From a checkpoint of a small transformer trained on Wikipedia.
Training: a variant of Adam for these matrices, 478M tokens, 10261 steps.
Each number is 128 + 24 x the weight over its row's rms, rounded and kept within 0 to 255. Layers, rows and columns count from 0. Numbers have three digits each. The size before them is the row's rms in percent of the matrix's.

# layer 13 MLP gate, 704x256, rms 0.0567, rows 659-703, columns 64-127
096:126136142156119135187106123102118136130129106119137132127147134117107145113143147129138124071129149115133129110117090143196086145157154133083117138109151121079180104110127135098116151133190125
100:121143142160129180104134104129145113117128121157104158110179106156153116093133099117128142146160116107125102172129100136132104077128099125088141150127144134126162079128151118144113142121114118
101:152125198118130127147096140108127139147093116111128091199129105144133110150095117118131142111111079135135130107127114152120134153126106124117131131132112111126143122114143116098139135116161108
103:149130154148111128120187121128116124116097147107105104127113104135151146114086141101117122106137131148141138123141119116126125169105130151125130134131115101125136104139136118098142094123154106
105:125100110111110109138138124135138091143135143169126112124111124115149140099149136141085115112137157127119185132195133167113152129153116137124147130121124102082084138130084105098151136139117127
097:152142098109131155132128157163172124141126182119120127129141137087113133166110135168149158097096099159125128101114154127152120148139155084152160127143118078163139132141108144137108140150113122
097:152162123131153119093162114100112139145159152108125105137108114124133119103123133129149132192113124156157129180160130120135106150096133113132102114126178121147151152168135088145112152116141117
100:147145132148177121146122127123122139148171153146112136105097130111127140136121157111161179108126091152050133095123113106153109103106146102122140074089142130092106131099083186114150130093118139
098:141159160123149098171095169142076125148115090113119115129110118150141144163152175133107149096146103125161137089120124152124128129121096117133164174101124168116150140112122127146139138132109150
102:099113151108131169144130158101124131140142111119177104103152081135136113124160125137142156161141115124135140106116127134132120151145159154161125155142162115143130153146127112116165102118119125
108:147121123186171113160086154125126164121152127083159136132125106096155128157121133137146154110124091124144122105117144136133091156154150162137153110160128139088097132115123115097111142146112121
104:147133125128134143123129183136089129120127166096103116152142162152111124072118108084173138141079132102111129115098112142134120149163126133132165101098166127137094158121151162110119128166152130
097:118136177107161189150100127141126152157124144101134109151095116089139107113093095104129143105111102145126163125128095140157139120151150094137108143143108148106193161155138123121134096129129107
097:128121117154124121162113165160158101144132146104138143126093129157110096138138161120138144145150130129115159088125125121111094133157158150119133100087137127125173210155091116170149135149143121
095:110117129146112100140105124152134131145105107132108159126154130131134143170181135156138106158093141142115135140172138115136134148128086128118139114112089134106151078097086167117143104129147128
104:129123167138130085077111115144148097110133116154092129123142143131156143118149138121110103107119130106097102122137155159144080149136108131109132149145141146134103098128177152154136121152152099
097:114135102144079173127130129168155125140130146089123112131130170123160143113154147127104141139161094081179173132148121142120161115106123089131142137127095137176098133106125142103107160137161122
100:168164145105154131073145092144092135119119155121145125122112127130136148133130092092103130104104129121087107112072118092143118106136137141110143131136182089138139137128119173136146120114118143
101:103133134150192150134171137121183088097105120070110108156138141129154128107148119137128124121110080145119162160141090116131133139119144129122152146115114167132130122113075153110101146122081145
099:152123133121122141097142084185155116132115150121112125136153120138134098107141155153115106085100140101119140095090119167184106085145185114133145144146099133139137154143101162175098108118120127
107:125123143124115116180112130127118161130109176111084120169093161196142123140105166130159109133131159157115128150098124178117091106142137149105191115121098135093109123107125094107098117103121135
102:135154142113125155105147101147089125166161130113152124149124107068080159098102162128201092136142137093164148148155183085141109099086105100102122107153123065124131116180125141143178131155138140
101:112125123177136192098123089088147096109147064116145134140102110138145135154119121105147120074111177163127144127165143173119131112132141103096119151120127154131137078105117096099106100147129104
099:121140098092116153059143099145152130136181118125120140164094122161127129109165116148122182083138103145103116134090138091114124144107135113097110142091125146076132151127147137158108136142148101
103:114106116129118132124097140130128135124139158082173135132110130162128122132195107078143140134111150109120077081155150179185136150140157141126138157139128086155136154135116119147138110111128079
101:135102070202094102137151094140137139149114109129156119143151117090136152110115144108130117137156136076119150139117127137127124148136127095083129082133091109130130123145114101124155136148150138
103:149072116111097124114191127138141130128164104101129092111118155136173153119123145095105150141147161078158138105123085151119107076164130104150110152119147122139093121117136158090158117117134113
098:146134136129103144164124087101146115153118138134126176146170091089134106075163162093126152194102107177107121133140132158122148125150150165139121131144145131097099120131123145138172105165090100
098:115145099125129111090135192147120125114142115142138144161124161133118156145072129143144123145137131136098152093143123130138144154146096077144152105138156106108124119148113126164144120136139106
100:126113137132109132135162121121154104157106091141153107144105091137124127127127144140081129121129109161171141152157103101167104163107121112145147126129126086112156130111102150100124143166139117
105:169163097134143187120146113132140119155170148141151110145139119128147093127153113148116137106127122096139134138104142098154157127091111120121117138121118108105122095084114136102143134163091158
097:147125121150165124078098078107122115157124092124145115148138092129131111135101101128145134151106181105125117143106119147119144189073132082114098161152168149121137120127128126124126114125151113
095:121099124077131105144144121118080131125132087145132112119137128167101132127111130141129088141149144124095157120144177106129141109103147188144128125144167130132106149118117191106093125136120133
098:148156111148111138142114143133135126106149122068146091123123173169148147119116121111157139129092171137138121118108143163122121166123065157137122152138131082123125147181136120099168155117137127
096:106140176125139123124151108173111099129127147137150137111145119134106116099151151102126138181159105135122140155125166103167152103133153085095158150148113102142128108128138109133125120156125138
101:102115182119135087148155113148151168123140131127135106135111111102140129146120104128167097112149108104150078104143138124119074108138140095143104102135097142156148085124122152096090114122140193
099:136145136128137128093143114156122100134115150182124117130164116116124163116148131134135142138131172121170153157107074118138158103134135112158123100132104135104115123126079104113144172089134159
093:156124100166148083115165136144166137184102118114104140168142158137156134145112115112132096139118140096152166067088100134131157138108156103104141111147129087105146113176170146096150119127139109
106:113134118147119122161167129093111095162174130145087120152091130143138133139114110118137093140114114177122108102160159129103077127149147116121137109129112131131170114140147136110160117120164091
102:121149139117120147125177080145127113092116180120121077124103161097123102114134164096101149117110143122143148116175129137112129112128111132128121098090124125145124136118145142141149122113150137
102:128146104160177130120087152108157100147149140065075123150124100102148092135146135129075189126105113178100120132149121079128116120118129154156167120165123077122113133128125130132101118163114133
103:118145171153152132117158064146093129113127137133135098140108124111107128164135134157111185123127125137156116140094142142133113141146153139120111107146126165151149125110102121134154103127122102
097:145169152114113122140137121129131121163105165085141148120169123124123124101125121092120121160150145147147138102129175149104156126122136123127140154162136114184159131093138138153104089132089086
100:117159178097057152143121144120103156157130139117181127132135103167143149130131141136155167120122114149113109157134134136100137156159111125124078114118142135129101122088130133120122158163122134
104:126140164165116119141169122113133132131133142129151146171144113145093115124115146134138137128085109143148105120133133124085087111139107132153094152167118127112109126115148110130127105115123144